config.yaml
d_model: 192
rope_fraction: 0.5
tie_embeddings: "early"
init: "orth"
init_out_by_depth: true
seq_len: 1024
Each number is 128 + 24 x the weight over its row's rms, rounded and kept within 0 to 255. Layers, rows and columns count from 0. Numbers have three digits each. The size before them is the row's rms in percent of the matrix's.

# down: layer 5 MLP down (transposed), 768x192, rms 0.0736, rows 224-255, columns 96-191
# up: layer 5 MLP up, 768x192, rms 0.0716, rows 225-256, columns 96-191
down224 116:137081072093114155167123129144087167130132115132144109139120128128132136163154134155101176157119131123107125130147121142137143094155120115067126135130076142140122122122138110112133110136136160154165148137129111107135131120075121091159165085197087174102122138112147098147141146097120137089
up225 097:076112128120149132139131121143154119107094156084111157108169117089106109167152082156111106118169132084141083103165154146117162102125158115127106123132093115132106124138162134105118100074130182096118127111097113074134118087167146154114121183083132099113129139107149108098121128126158152102
down225 113:161140108148056132124165125112130126098112117109169121108102120117134112130112116137132099143111141144161140084111141125120126088128133161151149157139122126101143136157129125137102156142120160092134135146117106090153140125114057106140124122146154151122181129139149150134079106127089087162
up226 104:110117128107119105121141148113127134132098084148144151129105131153137089097135136165151078079132075135107160151118148104150159086126159114127144161098127146138113120160107121124127063089106135161133099110137096170153110141128087114140111098147109148149165116106139132183097120149146129187
down226 103:162163122109105132121128123119096135093151096129114088145176144141141105116107114130141104120141143062155127138086133098155157118137138191122133141159147172121096132093165125146120122118120144119167128111101155104144134085089135153181120143160140145121116127178156136112146128074129113135
up227 096:122115069152135127115116158130146135140143104121113104122126143125115141131109112147128129094139096131098129093123131177179143148113100144137133085121112086100099131124107091099071154120154140129100109150112120122147105076140153109160155168118130113102140122124046135105067092151113101167
down227 088:156179137114130125075109116126110142130134157132147079109108080119134099112149121136139132100122128128142103114148106091109175118124089133103144145120111136137154118103154171092157062132166103121074139132152151121086125157117110176135111149120174120127143155100116140146118142094149123092
up228 099:123160124092161114138109145134113133125126188118108111096149103114113098115082120146076144108120092140144092127117132140149086111157164097120121159129125193114151136132081089151086138098158109112145124122131108127156108122107149109123116112093099142101137146161115154148161109094108143113
down228 102:117161108155106145149182115157139162129149099128105097148153111146131117108131144112146111108078154140115160122135122110141160126118119132168133095098141130160137125171123109144125118120068103119141140096146143128144118130129094138113109136123158120104165139106132114127151111112143111096
up229 081:110114117126091159117117133152153115128100081054116138102116118139106132109099166104141103119156091099146105124109095103126116089134138151136110120151149123126114095088067096121115127093132089114157139119143144137121132121156136143117130098167123151139112121133134154120158115156154132153
down229 089:082148111169101113093114123119151148124121142117139093160163093167102183126132106127169110120127118142185157116126177135107138152122127129121116112083115110128153144139197143131181121176132111118129132133096149142141114124108136116143137126089112161098118129120110102104134114147089120115
up230 094:098124103096139161085116112131115188086094109071115139157118170108152122113153150155112126150119190152110129099108160140160148127111102132118105137143135120090121114147129138115117128126091174151104131115135151150147139126131177087169130159163132134120135108128165115139079102082176158134
down230 094:157144114189119129101130144092164107184144127177138113118128098127128115113146133136140138109147142100121152137137086115118110155120121149118133143080156143147136129102158130147130090116139143139119141084106110089125143093131111109114080133107084113147136140122106136117145109136114089117
up231 100:147125093123113144122127130106129098163116164108099101104094093144141151135124122142141128085097147156115161133088131150117101118120155150116153140121131106074159162166117123114146085144085152141100152133092101109103110137121157107126155150110141101129127104117126087092096122144169119120
down231 107:112112148107115127138133103159170125109151133152138129122098131142097103151107110130127132138161146121132083126156128121139120114143145110144096062097106106140085097139164107124120204104147093108140139152143132133138114093142109144109090126129127099125132127120155162156159147103136132128
up232 099:141147122072099125127135144159131131125135102112133155133125129099096139155105138154127096089150134144098164152150111117102149150151122110132144114124129109152148109118149147157129165064141129111119096179140123138131115137104108127105135141113108121135110083155134143157150147114100133144
down232 109:133110177175114104100148140114159091151109096107126159149128123125125102145131136122180143150141123100108126133107057140127150135130135136135107152135149108152146137174137178127138111135170136125082191138151137138089119123118097134093146123107120140178152145158128098172119130138110127158
up233 088:140138112124145118146150121117125099119104127128090149164148105101084145106151167139167125187113139164131136094118142108117120164134097158148075160116110139096110117117134103098108130142115164117095138167138145125073134079105147151135134136121110117111098162163153142137147089115123164145
down233 102:154143101108111136123089134155142121110124128109146159080136195117155127169086122136123152125150092142114134168150150130163164097153133100117162126122141110132161110143170126126119151088103108134174126134102107117177157162114116090132089130120119121112161071152105119173149189102139132104
up234 100:130149143132133097155135140116136101114147089129151122132102107159132094168120101093102118116129160120155131169121118116171125125163152154081120151066119140135085122081122155145148152166113156133158134150124108118085156160109116140165142148138132114136109171125127158146154148139094105114
down234 094:127132163152094144110142111104124126125089108120143150154148117094116112103173172119137143117139122083133108108144144127132093126106140132172146100192132114131131104171125104126121124106168114120102108078141165135152120142150154122118111103161119114115152078124154110119126116121176131139
up235 104:079117096160113085131109139125116104143105078078130130118161111107105093156119128112146112111101113072102124166085150147158170112146135159141147116143135149140165125139145150142144103113145118098149137118139122112114155155119126108157133127139159145116137137147086110121125116125159139160
down235 137:109068153152113107143125130156110138110126132102136104143131124129107123132140130161166095089085150119101125146090152139132136113126125095114164097087101135147154132080131152112144101156107077138135109158101089108126154133132106140140115161173167151137124141155075118114111102144127132129
up236 101:127153141150127164151148124144096150102094123153147152141130110066089112169092155125168084166124146116112110130100149125133118113138136130172156132113173114131135132110124095146185127103184107107140133136181132041137110126118104159122131116113153117087145120126184157112163104119135117159
down236 108:163122158111111129118133115140147100125140167138132131149100102150166145123098113135134142108128123139154204076099157127156122153168143152071124137129131109088144117115093116154130181128113164148139167141105159135131129123105118123176139120131078100118119123107151080124108102154098127132
up237 100:144135133174152142191157134151120102136117192148111141128105071143127166105130122095128099078175114122136173153120109138121115145099134139144094124117106150123128123118096103129163124102123120082154139138121101089142121144178110127108151137110163118120113148139138157113124124133186196113
down237 097:109145107131128120106121148102108108107159136146092155156127116103130126131103116146113148107098136114119085119158110103071121121149131095159106092108084124141125140091151141132088143095128108134087107107109137094119070145120122122109137112141122118130119079147100132098134114184085104126
up238 080:166125126098097125143118100137183118163156150186119102203091101140106105122094139159129128120145097145150134110143165122138123114114132081172062125159092102094127117131084115157120122107159107136122149132114130146123117101106116109122125091115144101164143132155128170118125181114123124107
down238 094:133155098178143135120115146110139122093135167108130136050161123157097170141179110092133147130118136139134131152077108164143100146169141144109142106142125078160168175130169179140141106159088149107164103134133132110103125170133154106119110124131124131117128104124142143115146126133150113113
up239 088:171138101149108094152158127106121137123138170123108110117104119128136126153166155123133108173124141151089146131106118106123151102108127109156163101106118127158102162142138125085143131108138131116068174130141138123109119132097111100108123150151099118148154096126155162154101121138115124161
down239 090:084139138117130135156100132137126133147145116148153154127153153153155190145136119122102144122075116152148112159097100116120105141134115090083130151094082126109105167138137141137119149119160107073149098128128169109135103154106081137124114134125147124133095148143110141107152163128137145124
up240 105:132144118105124166152150093092119147113159149133112134098121130124102103113107132106125091115134164127154180121107111108108149120134140165108161141157108132149112129142113124102164133108121118136127173123151151102119145154101117137191168127155151134115128155149087201142104075124105163101
down240 096:120163092127111103113169118110182084140145157115149149146142121131151164121071138152127143099143147125140140085154141119171127141153097134136166118084096131119096110152062122129122162116210119138157055116090134143130128145134136118135130142156146101113117105149132136113160117126129133098
up241 103:130157139148088138141138148137130166115107136121155134180157113171122151143138145149107127101170154137138134132107108126138148120069102143131102157178101141161107118115125101191120090133140146139162120176111135078089140137113160144118114136086136146137136115108138108125131103111097148127
down241 098:103125156126140101095127124091120098109169149160127139090127101123119137108113122097157143126098098109120135153143155141132097154169150122136111122129111130125169111151146143148151123085156114133115171087141167134152123106122107116159139134096115119148138120133099122162114118133174127111
up242 107:166163103163140102157123126151119122173112082134195146130161122116112095148165146151155148106118084162124113158185135143172178111134079122095141137115089150140088127115091137119152108106163115130106167092102127132109153165144108118152153159130163145142132142136125165119135146146115113140
down242 099:149112130106110192159125136134131141137141111148167115099106126134138146139149113160115101164135155115130124129123145137162107105146108133129177138105135174127118158143150100116178162102130114121131135118120099152123133153136147090132136164118076135182119099139063119092128135143141134129
up243 103:153134146168163115140141098100143145152137104073140164139216115131131163136144118100118197124117108150078132100108119111143167153138158166131156121135115128143103142135129096133133177130150111129107161162093137150144112121123135136074119108129173108118159175133126137136112100097124183112
down243 095:102091140153114121119144099108119122090119146144095115134075153163114093122144123172157104125139113126121089139145151118084110136116127134114091157121121135119140103171129109139147134106079139146130134062120131160133136119154166139149061098126124107138089113106116088117118164133195112139
up244 098:164146156105133095114138161125131157177106103101118131115167115113076110112111096134112132130114144123139159123154159154165137095151158102134122141097117129100126147127117103100153150148136166112149071116094136161123137114142131138135107156138133135130153116117108188162104121150153104098
down244 099:103134187135160148143109143117109096102157142145114090140081164121170123116138142131140112140139101113139102169125064127116144134101060130112126113169142148131161160169170160141115125153168099132084138113148161137150109107102120092126160129130138098142164128134154089123140171080106138125
up245 099:160111108181122142135144127121073137143106121125106154139136096133125129151126119122111173128178128107113146109134134129088107084089076105167094100154133119150102144172091117142152110141136171104149143144140089126141199141153132116104150176120130092143109134142090136117147139152113102131
down245 103:124089095119100151138082160098127112151149062070139128132106153132099119146128087140152114114125121125193127124140141093080146096144135113126112101131081139152108138164120112113154072108164181156117179091116114140140133129111116118148126114168113095150177145105135111094112122104118166102
up246 096:073125159129132160200133168107139139101109122116119137139119109153137150119116139128181164177130125089142147154108110131121125091117141131090116094146110110086140134129090105144144128135134074156154168151140088129132122107137088148154136098124117133157121108114131140139144150133144077120
down246 090:087177095094108078119112150131122114152136109131124100120138190146174127153161136165090162103080141141119125139129135149164158118149132110157156110140122171148146147155119155171109165140133139118055130093129117109090116132131124144127114087155084135138138120129115109149135138141133086153
up247 100:095158113141137125111165144089127146144120084118149121145134161125131125130119121140159133131141138149101157151118120134175112193150153115117101107106121089072135107126101089147107189129081164129143113184126179148132133101122154132144140142090121155122109149132121113167134125101139125181
down247 100:106101154129102139136184145171161107096118166116130105133145126141142115111111112141091158097137143109084168125096122142106144151088131147120108155097146137147149174147125127164134106103129163125150130141115118134150129145138150116120122141143125125136136102113144115140121139146146190074
up248 101:149110122131155133133103138122126123103120133127093163149138107154132145119165113104112111116127181118109108121163143137153133106108135114134143163132178122145081158142127125086091119154173074123140110102153120130119141145158139121160123121167137158139155128092114153091114152149159137123
down248 114:135132104117120099108148179122153122139109112114084149164129141106122118135144133141151119117158099133139120148100097097152135114111157141148136109136121153088112111125155135119099150146156134152170147149193131146156127133124090091113143108116115113112138108112128130127113082135089201118
up249 099:109085148089145159123138108134117137095144109112106116126107133180177139193134124097117123085137087094164139142149133150120103097177143169117160153158107136106121101150126123127155137136162118136139112077065189120135128159120143067121147152133103113084177127171155145136151147155171091142
down249 098:082169099074133108136161150129120123150116138135101125153138117132112141125118150123141144164111112146117123139129173111128135150119124108118142134115104137180129141155131101078124129121123144137140139178152046120125128129147108109122131145116094108131112115103098166150135102097143114105
up250 097:122146137124098148157173084157166093126173149116162146091124143122069133141154122164141095196101158163102155156128099096141146134093115114147114095103142149109147124109139113111109115100162119146117139128085134162128140190129138141102100117146118131135136146123116128091109099142151136149
down250 097:117146165125122100111161104103164125140126108140119109116159139103127090123091143141137062102088101157135155108141136159097108139184144137140094161161095107132145130180168104125147138154138129147115125128165144073145145119124128127106162123114107150130143113097126121150138149142119134130
up251 102:121163137123126127088128134118176182131126164073075134152120139121143110141129136147093115124117093103146142144125171131108151105132138146127117142100186135107151133129079151171119202111107111146127105128156125173108153133173124144167109129116109107173124138161141169120140084156125141153
down251 100:105129160106164111159109120114119097102168104154158117138117138109123156112126115108112117106140172142093142109103083129103150127136116122096103065140109119179101163110125125118108137150118178087133133101122139160155105139104122122143137106069134125146118079151102129141128105118138112104
up252 109:104155096128109102157155136110175155120108113154156124134078166105102192146147170112121108135185124176103091092093072126071142117108120106123114106130133127139107150116144132112125116089097109106145123107120135103126121137128127163162145127115139129111157135166090098168139134129121117139
down252 104:131121154128156088122132120094101099136134116118134093166159121107138120144138118112124097147097125133144173157135141134148143148130123114144129124136128129098137117128137124098089146104178160156109131107113130148086143164105124131149151185111126126148119113142126163147133139126108168122
up253 101:146121150120076143110134111082128144155150137118138150118113144113121155135141117124107137108090156116138125153150152150102161119114136139144101123169124151120125123130098179117109143138144159146097105163135107114126159078138152078177112118183130103141116125152122163106102138106105105122
down253 103:123176111112137137124130070137106173132112159122180123127148115133110127107114151158133137127128097090084121086055116111161117110122183139107122150101120146121110127126144121131132140126163116140143148118100110106122141098156151131184148079106137121138140116093129139110146135097119142142
up254 104:139104142143118111146157154092078134112147129159141121113111117149107110138124143131141096108137136154095112119129097127100152122130155132100125150113147166114109095135164106117178143143143113110112106129115168127123112080137153092120113107133124170123075105081131121196128109120092124150
down254 088:160124155094155149149094137142137133153122146113174126166158134134145128134094094153084102162125162131154145174153145175186173093158114166158122099114136105131140120087061086118139119120108140120143155142123136153089177143154144116155112115154125109172137119181152140101098153101122107159
up255 114:108137127131143121118122127094103112162137138124111150113138139139124096098132131151138095131124169086099138115163152163129106168171175148059091141129131128148097123112116102115092136075140117135176144098172135151141109109126069123100150131093138167146156116121131133174109140124133127114
down255 112:157103162124122123144123090148109112080088105132179105161108121166066125151135133147143097171098102133111147145149112116174162102085103143177151119115127119140124124108142150104108120146138123131149136126152107141112130098194128100116150131135075140146143098134148115097140130128151194110
up256 095:122160127131094100125146112103162119148123137134158101125150084165132091107146101170115147143115156085115091181120127142136096114130160153110172118107109107156120109117116138143107147100122103077122087152115109106128137107150115111169164147138149121155184124094146128137076103108081127138